config.yaml
num_hidden_layers: 16
hidden_size: 160
norm_place: "out"
beta1: 0.95
doc_mask: true
Each number is 128 + 32 x the weight over the matrix's rms, rounded and kept within 0 to 255. Layers, rows and columns count from 0. Numbers have three digits each.

# up: layer 9 MLP up, 448x160, rms 0.292, rows 161-189, columns 0-159
# down: layer 9 MLP down (transposed), 448x160, rms 0.325, rows 161-188, columns 0-159
# gate: layer 9 MLP gate, 448x160, rms 0.277, rows 162-189, columns 0-159
up161:170175139137153166105094122117105140126124144131120139099137102068094100112147117147141105154115146136132130153152113081153071173110116128157110055144150143105113097122146146117127175067156157065094084143119140161157137151103107146123152169163073144132132103159095154097132168124187185146150205114145095155134103112102131116164140116187075057112158127121124145155155127090201157133081124113092147113121095109116121173157117106132196155120160153134085068171122123092115107102116156
down161:152076132164088110109171119148120162129087116184123074157122140079101180122103188166107105127150093100174098142126096161122155086134120131118097166158148162117136107146072108144094119130129052141127140127072159148085123115117145124116118136115184090149151154124132160154139196108098157118119107151104158118083105143119142070182154075130125145161113100110154136154103066131120109140100133114150119126127162168129097217110148147081186169154149115141067111169146141155118103164149122
gate162:054164102114083146173132121160149126130131194149161113182141088127165092184162114075065133194133127166158172137115132086223163121095116135143053095143168132142198112080144109100153133124128134132080151130071147125159098129067158180086122164115069146106141126124054138131124120175155139114123114162150123134054085167126209143056115140164106109062118139083146156071140058124159096140104082153139104139149130107082109111153175160136124080120160152108138140088108190178110169122139064
up162:104175126156084175085144142144142151133162139090168093160215149064162092172126108117099148178096119129097095097121124143196107133090129061108144083112145145078183151136103128126145122163142145126170154118152181149123066147085145153169127120070090126124126187137168148073150121101154143158146146104140114166119096124106142153161130152081072192095130133191117142060097146081118137185198104196146119115147114132086150162160178074076088122153114035192146109156130069106134173100071106
down162:040128122162130115156188121142065103111126145171136102170154123149127040095129096174093092165143138148136131125125141156212149117100066109083167159125174158141129148087131146147113113199115119161121082148058112192124151170150117164102119178122098079123109114103117160132189182096126118140115119122139112112136105179102167125176129148117113092088110240113151077119136125143094132083120168115175093088090132108100150110128140177087151095137117105157150070183056106161139107140117160
gate163:179153105159169020166123113161093128149150147099148159137147097099070171108079119188156137158151114094126200189083123099132078162140114109076108160117118183153160130132130146121144178147164098175197150183149089152138147160111131145167065064081192183095146096131105160123115140082105129113136135142089076083118132076119117154174122119136132087114116096155155120211158172104156129157050112188153169156113092128109107173135107107163075063178079106078130072122112134163141137137081113
up163:057137110143130149087131084174155192120136171128124133131120131124143176143124105115102102107137144180206152065198119121109121151146141183154127113103105100143120153151111145118117108155160115109144165131101066146144090136107123104132165136064122175064096089136076169104136108081097110064039165112144107106155086143119084103114228107113174086091152134153114100182134176152151185141094112161101136120148130154114191167080097124135035166092133094110104192133127093150159141087159119
down163:139090184102092238084119160108136115179155063162168069099085131193131089109091124107106139149090150118096112107099151165117143067136134136161118102083104109089115173157128153153084162118143150117145155071146138121128140119156068172170194127105107117153152100108129101108116107187115169134132131198080107114086082093152178123130150159169102211142139125117059118059088107118178102099143117150147129124081182120103172119169148177135151082092160193141157144129135122116137122109093102
gate164:177135116088099125137103084151134153099125160138181135148067196095141147098147123102104083113133157116147124124147176119182096179153095110171159104141175117119132108138112057093104082148129139170112136072080148098109123101140176153134124103160184116152139177116105149169218127081098168152088180128119104120085089094159191068126054125168134142116167153119165073130132164093109118157203057114177149082156135136156102151106102108173095138151158090109123093175091100129078108078142151
up164:145119085120122164105094173120151138134099193106134137133168065081099089125133162086122090170154144181185133132110127109118132088057165121218160120134099119102112087112103129101134106133126146089129117119084162112144117187197108198115177065146116065105118139144137129134115104075144105125124128099070120078114165182120185095098135054096152101096090083200136147111131080124132134154099100225117132129106065152128131109177117150125168102124146077068088089181172161118112149065092069
down164:167164089150125175128178171140062106152115125124097128109130152123099096132120151086106110130137172147126166102060174083184146113081148154161164072106055124226177086113099153081127151178132177106138153066134199075141076081144127127122111110110118147121121165100132084149171188160095161149102142205091130130113110111081126133097192139127116098150148129165109163134148149121164074169119158182114152083177117158102131157139135190104110149079141089144054120155152128166165144153093125
gate165:132176109100136144129133115092121132120134087148147169189138156097120102110143120156121197097112155103199102175045075091135099164121127145079133185128136175195134055145162131149082098096105140152158190111116202155180120147112158168082179167145160096164144161110164174141145177112118110147084100150126124201138169109100133109071142142133101118091135086083134093159137190163114097131108088150144127093086084153072131094147097071061098094065141127133172111120119194138136178156164115
up165:084093161131087159141113161081135130162134112156057082129072218089202076118134148073103086125118192114116089080100127136146086077146126138146139094115103124091082107094081054152122164105063119104147111118094128180091126117137125124180162121122152121130124155147216107103123104087108154110143085163025091130043104142107115185094078188122125101164180155153127140109119083128150107074132074151121133165131131147078128197046145138100107136074118145133119097211136187134132081144161161
down165:175150093130129157120133214201158145165122121161142142140098158121103111151151172131111119117140113178098141124143121158149116141124154073041125153102196123178144152106082151140148178119166119064129146079135115108194132167157065091135126157202191185139156105128099164195120152128159162127196108100090104176137097138122196117159053097126185143159112144080189162117166186092135122163136178096186100138125130114136122109136101193074158095121164091079177150130122153212189128113075135
gate166:103119103124152166109108150108159088124120132075118137179142114119097125122081096071143113078173150149121185136089095078097118160096129099117159123175146123103097124078080124067110147176114184080152155115100101114074134119145144104154146147117168102142116172123154181142112163078134117168118189104206130116135173114138112151093174122114121091088161084074101129099142176137122162093172163190129111164135084173137156138106105120131127159139118150155091149089160146081124130092144143
up166:132107080122108081069149068109064112117133108171151100122137150084146153100093111143085174136113108094161106084076094095135106151084108086159173079150126108169151140133139174164049124102105111110132126135134112106120167133155091122135129134132100126127202072131127101122107166096118159171175124117175109124128082108122116104089140090153146108116101106087130126084185070113141125175122094128166163104114096108146149137158118068155108105119165162175112080195099135116126134118118104
down166:085101119134107138085202106153091128115156189128107097148131145104162108138146148133169112105190135092133128143138149126141150108132131168120156121138146132138143068181090126164078180131099132096122105146154118131109144153120123141043097092129102086117151099120139072080150103186111174112090132184068112172102116189075071090146118119072104125111119126154110146147160090104110133121073135108211125159113070154120102168130150097138117121123091120084110116145132164147145115155092153
gate167:136161129095119156137146089126114128116142120112083159119091149128143085098134108140117096085147146084149094115108142115078159076157132140158083149071145142164160113130112164141148134147167097134120166164106090113067105159071114092101143119138080113161131083153090180116068148125087253098123077133108081167165120101138155108085161110119103136175095091092081117117076108134140135113183083166097174109139012114165151162101154119088130126130165126153106166107106163148174141164129166
up167:137124163133162130168144111114127114143098139079093134085088142153176063082139084180165190106103121122119150184102128145095084102165189103103143102074127139140113120055093129085149124115161114133173131160109140023143166120127054123135175142099094111143113129143170131185107136145100064150079088121155123094166089059105137122115113096168142182167097101168123158130118088160139160129183116136125166165129117097114134167141154122175125105138090159169123113127130144198131174113157180
down167:134155118113092123049142143163134142136129106117114118124094063100047126038138103095129120147151118090129149173150162065145045171088204127131166161124152133118123072117164131159146125124118103080101174126128145170120074129094092112129161109106151128125115099142180077150163114174109146119124110156089121140142162163141098170134103131154118140126077112119132164153128185187190125116140069112067089114148102101140143116164157135117178170166130148086128124138139214135128154141097145
gate168:126159108141173152138091173110167140141101102133113126087070174110154109131113111156138178172121126141102112110072061163137141164083161139156110151115094126175084098110124055170176137183105154103136106145091091168124156128155096172115144169140139142100089177118156147110105106139119138135120110084110102164128098154132132117180158134127106150056152150083135151116113156116167094128224147086087161127147116144108168100083134073127134113188128134163115147126049133078155106144141087
up168:180169111140145089105093165151114113159097133097157182153067092137142122138153106093143161108120148133107083132084107122128073162157111134091146134139091102162060101163128142136118173132127126144103092144139165150135137174141168159132087123153132127108174138080107101149123121125130081119107147174119135158105108150111144111199141063139165076147137140074126062126155132109097111110148111118080133131100107129101134127139103181163119097125111183171196134063076149132159068102151072
down168:129136118150157153131167144116139108112158185083139136135151185105138108086114174109102080047139057109173171119194192154118099146107141134134118143058082131111139118153077092121157135172170153121086080116147121152173149112180140139077141120147071091144128128129129075143173160110076091110150114086085161113099134108118128102090144174143089165069087065087148120168133146145140153159088054155147143157143105167074158146149122127136132101099103153160145117169161115124108139106111109
gate169:086179131142141125164154107171100212128120109176145076110120138155092070125166101150095127103097167109105054136144087099126113132095175154127160150143120101123122156103179150156163141164139147088157155128070173151067129134099109173148138154154174117134162146176150177104122112134087153116156157147083158113136152163211086145145084082156127112127127063121087135097163131092118075152101087146153105153133129161151098163089115101133107101117080101140151163082110045103141126137133159
up169:101158076144077140098134100074105147162159069068167065133147155143064127148156090148192132130085127138156184104186108188117109116144112090128140138176169165144147169162075126104184164152100153115136070129127143107102149119131134203078120122153085127127117132158099141115140156095125126159099147099163131118126170136110118074128140155136148101146125087157174122165145147127137140151189071140121172133094113121158148090154074093166160077110069121113096083120136114084147157134092106
down169:131118166159108143086148063068138124164113121083083116128129068146161108155121103092138097124134097148131152084112082108125155076121105112093120142116148087157142099088123111121133170128073154164078121101151082092129143132116095147156171180133154068109132108120146151062128152097175079121150148052170072145226090073147159145121128131181122107130098170119113089160129100159141074088115172127123142101092132121102083155156143136112154135160085115117131116135087087145133167184102195
gate170:094137125168154179170162202221160145080133120150117134094154171104117119181154143104066079099146120071114140141124096137133136134151089131157106094139110096159092146099183167133102232088110127141143053155103101109158149184057113100133173079170191162038141117186124129109126069102072145122127131189135110130112141194147102187091139141176050156124098168133138116069136121102114137090119124100137126134133106148109126119092125141098158171080076126147161132127126088145095120152135108
up170:166146104090112130083139065063123089134085151168074085171158112115092086127107127106064133088144148117104159104129156174145136107119183178184067142146128129067138114118119088167162099150115154095103166084113131118151146116131136129196138147100081067155102104134131153111096199172163156125168131089156146113114068131141115141151196057145142208117139114143098161168050105152113107168171072124128196166124106090116157078096127025062111107104124047105144094086122155106143144136068159
down170:179148135147128079143096145085160106105113077116108145095155110051130140133132215098152164116165181145138161109090127157128175118089120081166142198153126123113135112145162178137168131153115094124072094159102137153110164072144154138194083133183148124122120050123142152075099173086140133099102073114139152164113170079132157126136176147122062120119149123145174130179109137087159128053056167088135187128099102087104102149154161147111110130100105085103130120073123104110125076121086228
gate171:125142136037076155115167102116169147200135153098111149134094125133123137127084164122056124123108163158014137147117157181077101095138116163090132146125107137077091137114093171157108104177125147137145103118106153119133090135146180176166117120154151153129141093154115134178114065150112110134102140137125115107074091091173101160180107120083153097131150112131159127128117072087144122129062133111132130139136127128170123193042162131093151109115151109108137162165150127083093133112087121
up171:159118139132103105080094184133144140092147115123096091160109145098129109082160112096154151145073129103082146130081127112126107137082112102108085120091191070174132125112123124111098137124099138181186180115096128083121118091107102105154095097106068097176082130155105145114147080096114128088129191137143161115109146196086120127158112140122124148123174159146127140139163101124120162145067187149113174109161094205140120112117127122117150175163093118113139147156163157123131117105118190
down171:115091215053106153106146084124115105142118147115138167128086104103116131116155126111092167086082130119137104129111095059137131160182148174159122180143175080151150113079056133124123124063113137149139082124117121054088112130145109154123139102177128099086119115101118148174125085143122145142121158114197097106175152130130147121103123101102096119098102066126145113124072097147118183082099129148120155096076188091137123160193152063099102136106152148079079136129145131164119132123087097
gate172:103132104116175100111091130073195110134137133163186186116132165138083130096067094136110154091130133167157161148136097137092159178168111139072150171142052104125100102113147199099166128162155182168143078169150112153143117135107087137078120099084094153136159126127059150050147086152110111183148104117126151149070176171135140134135148141071117106163184101211134129158154153151145132090157109128090141107128089131221159126134131128125134152083147085116098129113148120075130129110125162
up172:106116141134131134109149128156112114096195052142100103129114174150147129107114105132128182097122132054139178130136083105174060197158173138138150140166131150079065122098120147128149091159132136099195113065162110134112191138174091117089081107073156167112137143047125129147135166117116131143116103119146137172183126126132099094125173155132119127158132182076116104067127100186136118100125112102064128091133104071123136163151103146128126144166148068172152136131075160149084122098154163
down172:113109120160132137176087098088121156116102140201096127151126158130140155105159152144062150163096185100173121143163072177186107087149102124140100079116110064066135144144144092150118184051152164156086138173115122163135090073151099086114051101163134143105117157146131153159127088067107097102123132143156176108156095097083136167127130081164165167091149120186096193119145147127139105115130072111163137175085125124119118122135089150136090067151200123146127086113121140093093115152124115
gate173:166120067144061080152130128132126175106108134087148100103123061125134088107065133111120104141044106159157153121098101136082161143183131121087102138150094169135146109088163118133112107198081115160154151076084149168162123118101092146142154146133176141155132104173105110204128138115132089131131072178123159136132133147086079177140164176155087114137077078146187148149137170176122088120140147115137197156136104130157088139097123178119082164125070069121157142119120157098117155123111109
up173:133077149140134138087151091139099162104149164162174139149137110161099114109157117083138098144101118111141130118174136078113118121131095145122097109119101073114137031091149132179084071143144091116123137142125118175139098160130079156184146165158123124074107119135114136140132127097098137184106102166101099123099191108143111116076198110068106161103104114151077147131177156143110135152169110095099162136188135141214065073174167140119061196175082129117091134109112162104174102102160148
down173:171142212170128105133137191140117156143173072128081125092120164123170128146142149105111113064122155120142070207209149117121145117136168111130132166120084154129174178105149120083155106156157154144128100124156165147151143138129102031148094178143076157127101144152146178132094150149117150139162124108127131164121056095111149151075056156166168084115096141167143111092098120092172152145111115108162142046095164125105129121135157096128152108091113120172152180125111066134096147163122120
gate174:194110128148098154117135150207105100092095131125140145131114164183166142133132200141127174117116166093164183125190138124116127113134146112137074172109106112167118125134115113105138095120178115126122212101151137149103101116143150111129179134152120110089154135235118123140120144150170133078143154130134082097173173137164142103177180114139127116094084078121119135109169129122139145179088133129143127125075156140065141073123135106142100144106166093123129138153138189148094053159153126
up174:115073135125121133124085116134081141076111131156099142130127112144114117153124126132123073162175136132092127158196144103135123118125145111127149136144137053159122123149117124138125145176159106128108118119132175169103119070089130154112153126166147111203107181114092146142137161069096153097106184143152155108177115120176148108148114070146114109185184135102134142112142101166108151122124117063093155158125140121144150157119115160144206114126081183140083175139096115166111161114187157
down174:085149134083129140146137140150113117181117115133119132176137187121127122182090105131157082140115138034146111082121143078174071139180118147106154123097170182070138127107149109129094133093133145141074138186153105093171116121161163148101145064121098156133108164156148113071146124092088107159133161124136143177074147147142133092169128099124120169165118080144123152114117166136111126128084157171184150138146166143138144138171176183078196102096110106051121142126151146163160100094139129
gate175:131123081061063097142103095140152093114131120187110121131146109172053158166073148147089107140158157163182133177145095115139133144119046086149178118081165093152059123120127167123187104128143107138079117144111081130103117129097117102080172084140132113144161094120092188105146097113136172158122145149139103093093143140125153137122111127134117171128097129116116092143092167170114151098175119096154171138108076110126115212165096105108161147143166133086108132115134102201183118097198096
up175:148117092151138090168097132119107091123162158104139068185088166143069121201102134145061126137092124131090122110105101082162109123129097071110158135138120131109170103164121121138092130160138128137075136132146111128166115172126127066167184080147102166099119073138081154106132143125088137104114180144089173165103087120138096060118129146101149099126130140135157150100137062133135142077139134144160098160110157157154110096070106101168135155165119133164066163128145135106105099179123149
down175:138120108111138132156117074110177150106077095199054132147085099164064085099138127102155130135166152118132139154117097144128135104109160083131179100137102163106148097116166161096144111117172110072118137111205198089159134171210112135081160117122143156114136139183101144128133127099107110172126169110121095079128127112163164124046113140118149111100105149098147115131134126105088122109159132161093117124154076106126099157106176120118101111170116120169113185132107099107148115141174086
gate176:124166145057141169139113117166076101087103141142065093128153145160146085154150138114172110149138124095183161093145146108124087128127178109164176057140194150122137161123062120100108075139140145104200141106151142136105113113113148117153110124141151140113128098171111205159140137148116104114130151107168159110178082097147100118181178104128035135176138142129169186107138106108048118146124117087093186160125116124083146140083137087159073070125129137117110138190102068178136140114108117
up176:053126147106141153175115167041098049092133110160137112151122095110136113096176162130157125122149119100118143087087122141082095123162183206145110138095112171131127186082106154134112126109127056129145128106139118131129127096183123168163101125152159157080106091138152150148143116111061175156131138133119096163096147127158140099152118089112134115144157169100116153171134136094085203107047114148115143089122132080146163140064133126101111096135100171138104163139153132117082113142093099
down176:132119137134106112179138152170092151140116173165147135123182132134074080178137178017145160169132111154119196124120169122091124138125162129140137137144109049091141161130080097173162160143122128119149138174173141103136143134082102132165149160142110136146121177162089079104068134136136146086103079149104129124137153145100115160144120107113161154096134094067106117150141092130171143128136131165170099134109106059137069162106107126112117094122134141156115121131202136153148146130109131
gate177:122069125148157124088127119091152138130083179129099069124154143131141140157109119165157101120142063188101064178109086174203080106110118117121089132106108125139100132178090152138161132127153126162123143128137148106146099192100103122172122136099124127151107051133163106144101188217143118091137164193129146088132066128165117115109070125183089121091124176160157133120112166064123091143087105148131101130100155090067091093107179109125105118146137160110174138120084136184157150120127115
up177:060157129112147164182074166117126087112105141164105106099163135138131139192133183140134120147154124105144126123172144180092151182112147113094154134128137060145169135143095091099161127141134129090099067073116123085131126108117107104121171080214160128183084114104107114160138163110140189136148107148177068159137077146196126138120195104181130112208146151084150114117137166153109126163136115120105073095140124111115136133081154121105167139151153097102121141121156113162078120117131105
down177:209091130111181164085140137086106086137181176091105144084094067117141115129093090174129116131153174162157100121117115155160153128116061124098146113117090157119093133146170125157152117141133162106148123122198153139093133174168153139121175169092083137164093142082114159134110166151093153113097120128051159109135138164148113131136120170102152186148136136128106169097111140117108141145134136106109179104124128103145139097105167114109163116119160130197128085180088095089088087123060107
gate178:083157194144173150103113142079167113159140098122130114117042127137135069164129125114111148128196071124121194173151111187140129112101119147136124116151052131118108162116136143125070139126151156121134136091145096046113073181101141125156116176216119160143167120145101199150169147158102130184108131113137097099084086165169138140150102131124178129122150119081093201114155129079112128112117142204152164153143120151119146082137128162107194116165093117097108089090090124131070128164132112
up178:139074128097134116136076126176102158085093099139101134107154133171139187087152056125099143054135142110096125099085133114078086135173098151113085159101201133162172078138093123117154179158140141154128136155116119101152180181109141113075097086095125080089118126149188165112113084122171114117132147080066131161161202129119130153121210107149137143108119145142170062108098065227142085137101101096141119137161133116121125132119124116151154140062055125135121094117133120110127177080144195
down178:167154140114082124161123101108146078112082092109178156144191145155156127138140118186122095090162156090123110109087203148094086131127115084127084138182117110135146113091076120143115135055178161147112135135128154186103152094044112122090120104072183147194148099117179174118147166103116117088165089137100168134192167108167125136152123147081115104087144107118122150102158127065057125154143156108184136155145149146105116137116158159087142163137168138182209139149140094099145112130147137
gate179:142189138092156123150124053108107065167156092118093122130114103193113139085114097053057128114139098168170155124138152099142051129168146152138088125123179120108147079152117138124058125109126181104140190145136166107149139131139067122140133119090122116082138149114132136119186176144106109096136096066173107142189174165102112120087102119078121189158172092136142123080085131112127087112114164099164081118109091125116101154112130173114130114080143124133149095154152101166108096099166130
up179:127120166099116152171147101096094141073122159118110145095080123124114126136110099146150151102145098095186111144138130135169086075160103179122120146122131068129152091160146145109102108154124196159170129055151127143154099126142167097102152112145100127100156155143168132186097165122082171117096111136137135126169121121179065105151080149129116178222163131140091134048093092101134153106108112112135197153108114168161093132115055072122075152096127170153157065142115096107146159105155129
down179:139179126087149111129112097119161074087088110145117064100079139149150161082106138090100096142132186104142093158130069098101079126157104127126176108171173133113100135093137147129091109150131169180117070139123143141144137118163138122105102137139109218165170061147081104099107120170131099099113127193128127086153132099174132134103154110127109133139087084155095091152081110155136164168083157153091095097071141172145138170174119088095064137121103171114114099139124073122120174138127106
gate180:126152109124144118163126082130126161117079100136099175208186092182131155088128138074062102162115159138149164145105134120153146176137157161131176135135142092095074135149173123122096136108198165154111150116146192147164159122163128108089084157161096130132119093135114162091152092163096112132095173153149154129112095197116165132112149120129063148173158097155078072152115134152125113104150092223138046242152082176108136089112130132166151126133154105114104141096121141064110129132177120
up180:152151162115108104132145181104091089093163158101091157112158125113169123145161109101118123169097133164115191095155163196175096103108099138136141175137088144105138139162158076182195122082165078114101128155136086085085064149132167157182137062131177120060155119105153083163054132106099118131117118082134147073138132204149171105116074147148202096137124108194135127178170169131103101129164151079135163097144124131169152076108113112094168194116094096116073118116144117145104160110095094
down180:169066131116088103111153103106163080146130164171138197087056113099196091141126111159158069106094091132117177090165136176137163110080117043134107087173141156071085119143098179127155132089115107129082117094117145111175126135163163194195170156141143130138181133140105164177088109111155147130130067081129097169111190162067112063149115139137151083145154107128147095169096126136134144132144197106167187115156112126116084098157178128088093174081097127071070120136124136122147163096098089
gate181:162167151101143159124095144167133101092156065135116128106121159112103141138131087169068130124166119135126168154159129097167151157131116136136179126109080153184105108114150136133073131148127152149064124147077133045166081102044146160139133175162092160135140103226120137124139137085112109123147131148154155069111111164173123115178074148123072158132149157157179177065149057155039091114088129196091083141174153144159125177103126134155168174136188118119076164099118142155135165116130180
up181:100160129121030136090054111152175141090192136105102168099174097098126105200097183130117129093187144096119165150167096131156137117131167137075155089134144079160119123070127105117132174161071105177110184157116139074164138131187133084070114090089174199190156137186197161177079171126148126170143119188173141129151150103084107133159164177120141095108136128142139131126100072104107163121100186073137121127071107147097118152131110086184115152141115091148130122146159094170125099081138105
down181:141098066105172176096097182120166133141127096078131112154110058175081178175155126107138126080223108140118165075173154168151147112183099073132110160085127097154123175109157140142095156163131100118119123103197082130152151112127180112115144150087121164130116070146036138144128125144076165095149144133126156133151083055091108130122089190119173115047100164175125121117135137120135136149094183128159133159143118135172058132167083162145160148128146103125142195066167133144121123121114184
gate182:154182158118123141171088141101128184074121099150132177107092101139152124152126071129150137142119094135145171122170091153172106178132137171142161181177095064129134135167170138105103139173124117140104164155154127160177111136083192144133123129131108163164136118071179160194179095151045104097047128083081099124123115165105106132107114148112078152151149115145156110193102152163076172182118132157115131195130122150135135110080107093105116177138128170150101059155131093122156104150118134
up182:184178146112139120165099088101115148156159127085139097084168103107071132102140134151173165066212119091147169091080079092114147130179132151099172130156118109071146119135191145100129117099124131129200133189153088158070094174095090161114136128161151121101144197069092146143081101108168170122072155140170101101194098099140114152106118182183128109099136102091133071138113139114162104099148167074136076128142101092177127104083133115106091077097111092127184187126163102096124072136141140
down182:106123147186117103134134127108144154195135096021137081160114118102150153135106122154169129143070131124098093121158151107149024142152102113081141109151126081169130176119111139090118109129139199107202130182104145133129159147160103070125161071095105163119120125172166115101115169110165069139167159139138122136122193134176149169142127097145160135232147091117097144141096167162118174120116136156079134112115160126134091129185155193119163137166110070127206155102125183092099168133133153
gate183:123110177191171099138149182118140121123121142156157080142079099117108147116132082117117158066160103183138165121079129076113146110078142134104134052090081110173144131102171120105159188134127104126198129126126136095148199072153153128125151170146093181191197139139093100144136145122091076200153155093081122132136172121165137115141129130087107174120133113108108107113134120114107107148151134146175124107072186081137091154079179052169111095141132109128120151090104116114181088117160127
up183:135161129123163145153092155092153075119084154134165138119105201166121124121115106176180189138134151121162186107107126079083148152139131150147122126121104114203147139085097151122054118133165136104116138210102111123160148160101141142104087176129149068079152147060160116088085147138164152114196130150111158119087151151097127153117144158108110133146152121127042134132109094137099167123113112130154175091101118149129153099113093148074153079140109141157111091155167086150128162161170144
down183:141129128138109149112142103132092182143176101181153182137186173124131134096205103091212181087179132124178128128135126113150107110129086082136109147102095157113111184146151099129147159085122165101119218152186132173170150169088103131136152084144120101180086099137105101120080126160128176085115061110072144180068084171147131121121112209157172165045128083119147171149147112141131094111137118075156179103147132163147116127130108112126124126182119131152122080154128150162183112136113119
gate184:128117162127139136140146106121120078065178139089149125122083110143131125166106165086155139192141138193085077145112192090123119119110143127155110110126134123157099094126126090072149065116134152103128106117168128099179098141175099162091201131042122115136186101144133138131168169092124110167104149148152106130126149155133134086199106122234175095165108112095124135161082128125164113145140105133143117139090122077080133135193110169087169085138126100144078128184110095167088122091141169
up184:133178135122086092150088100062072057128140110072152193109148113156154089121143116130138205162168087157157119136176141138179139089149160098106131169093117134086127112131169113131125094050164150099129089129125118136108114092192123128118112111152117149078065119211137121162094113065127161168098139116168143134158078073136162099125140148099122183119111151121159160103151151135180126107102090158123116157131130131083156183075078111117153148127161118112120135173128098202114113064118160
down184:133115126122146155157085166181113140189130149218131075160123126105073162106123109143121142079131107129064112128110097102104120177159093125080082133142105150086074169129151147184133160143083168149090150126103123074119184103087129090135149112142092132192140181153101099057127124123147151081138120204131162117117124092140116187081146107131099189090150110128172105111152138188134130133178149172096124100134211133123101160131086164160140133166130127141102075118177148071109131154122078
gate185:157136111109161178150142147122097141158177097138125132165100147107152186128142111148184157122026149126102113109109090092126115156109132128188143154123118105144068144080119135090164149081157152152091140064161122153139102117127093164138134107095137131088112079125180112087139174136111131214118124105214126135086154172148120134131102125127161176081179103181092102166151131124150118137130138125092157112097111162150111128169088131152183081040150171086116097175112102143081142156159172
up185:084172154064131119123147130157097100111157095175160193147112108123047113091108121129198102143103177105149100101107106117086112117134152090224117144116127126099173109184149165183151063110121174127137194142092115099087116080160146116136143146191152116112096134141126134165115166131147133157156134126097169133120200133140105168105095134137122110089106177124150114067186112148144171127122182099027173099097086093121114167113119111085096154073119158141112121158127123114203169111117141
down185:134143132158107120152152133117208102154125153132135098128109145146171095159112162178129107093131158133171124094109121145125142150093127176094097165184166142183089157114097125116103159156124157121132083091158131131179126173142139156110086129122171080125154061111159122156125126121114086092055139113131101128167127155067112118144104093116124139102137115044074079168096171119128138097147105141165114162145130183134096107192190146101137044163145091097044088080147149115077133145082083
gate186:129083126098128110151105045162132190128097127132122129143096067079107152138078144147148143117135131201074100124113110076115106095173117112131129130115186080124145156216126105169161200087126155105139137134126142165097094103121124196126157104131185147176155071120098173207184145163170124119135131134121159114130160133133147161165145071089075090081111112106104146102127149094113118140161109154094134137190105114107109176111184111116160134097161107131165133088099084097112127128096112
up186:134131144114102140113123150106106125118105007104109166104111102133170112117089153121113082139141122189158101153110158139169137140146142103129099141081142125139063081122152116170158137146139161073180080138188111116110108175183124135159077096104111080086107119170151090172114095127134141119088100057132070185117068157088140130087172137173099135108105137102139141142156185130123143155097166106119075103152149133096130140133150105123134161106137142146148116167144084138093111152050111
down186:128177202128146142193058197107099097096223156107115145129125143103122116134104119127121190115097127006131128124134106139165122167114132149163140132132065119093131102105120093196129095105106146170070155134136132081087176113124149134120044157152143103114097065172084068111162144187145166120141111116083115086121168118133126121123090149130162102125183110139182162115138174118105138110177122163149112142091163148118091078140075133130095095094135162166120157119093130101108124146133159
gate187:125131106113128173174104133155144123124120186074139186125072146123121124135167105130138069123164100114113130061123173182154178115091147178081111105106113180161158160141183132155058065111142169123165117121171182110105228089166118160186105133140066140068151067115155105157152152109124110112136118170151079141145098163149081152111117171164120119113090169115185095104124106104214095145143151137094093147145056114088179148154142175097186085115148121176140131146152096184111113115146160
up187:088174119120106130117164118107122155103047141105197097044192150193148074063118156115153127133106155111130091070126137147077125132164193139144136155067136034161097102144176115064106111076170166132168183077140213170109132106070111185141140118138121155109068114135160164126123119090180101124150082142144119117149154119126097111081158162124080067152127146139052193174103104116124093156097127130128107177089067098065137097138135137122122119146176147143096138090151129157155124163121145
down187:178118042157134111129099160147146143089064192077187127079115158165152103123186176119182121202057175180139169104111094153116148150094113127128098171138139145173137163139111135116124126119139142106124100134076181107077128192128159093137158157104092093165113123108136129180079091065147108159119155123114088136067142133127143097153130168087117163149146170147126088219113112119094122103143130123142144121166178112128144145186139176104093167141130108109137142091085124106219174125115174
gate188:150173084133164126137115161094069188136070133131118151122153144108145104155172117114149143082141176148144119163150171144060184142154110082138103144142133107112082112115145104177152122157112133111175101182117074136161136116086103141129155121161106116099037137160133090109158125158121086135075126122126198142094160157088076141134124144124119131141158129090158143094122142172114092098187110183099148128148073113147089116105153161151132116125157138122160158106135041098035144057115146
up188:132094169125101113151136096173120099090081139119157130085095082105059088168102134083154165141107102172128110135123131142131105127127124142098064149140123117110030093092140151134111102116103115107090103103040153120121107093066145102161145134144132141154112141091145061183200152098180099133143138164145127120099154096094097111106105105075147180109184104124111138167131068104136084096105116090147113116116110125105137142155113125139137099169136100124110154147131173094138089079138099
down188:147092129119119149150133111148140145125124146077117155126126177159132162086142112206108149117134065081096148151164116099111143129180141102148068088088118163095161127148122182157167103174135133096105120152157104102121164081102080153124141150138187118160101142132121157137097105066152152117100131129138156095128103098167170127118131179117043194139072130115104147155155196087112097190162163105142104085100066150120124100138186181145127099149150102171112106153100156116100130125100147
gate189:135067075144139119122121154115092199090122120092109244101075143137182180129115162169058146138136137081108102127111084100100125120125096154154170166115110101176062132170167145088141085096048132116176145156142061077076160120125150078089167123147145153116117101135111148120058143072165123145117098098116134132177095143125150094097141101097155122074079079120131105157141101177091095081120136111129167131123113064108126131037147076148147139119081142136118127125110065123070123143146103
up189:141177151104136089106098116190200049129094128118145069160162119141078115129098168134183116110128145173138107117151173076149097154090158112144091095123140114075142103115071101110114099134172049182096162095086183180149092123208081110116092103108093086128098118118120133156155100115126161141125171156149105090084175119153093110132151133129111146144103150177125150062093162080094161132141109107085083156180160123124078076131150168151101094140148127099105134178123153157136124101148113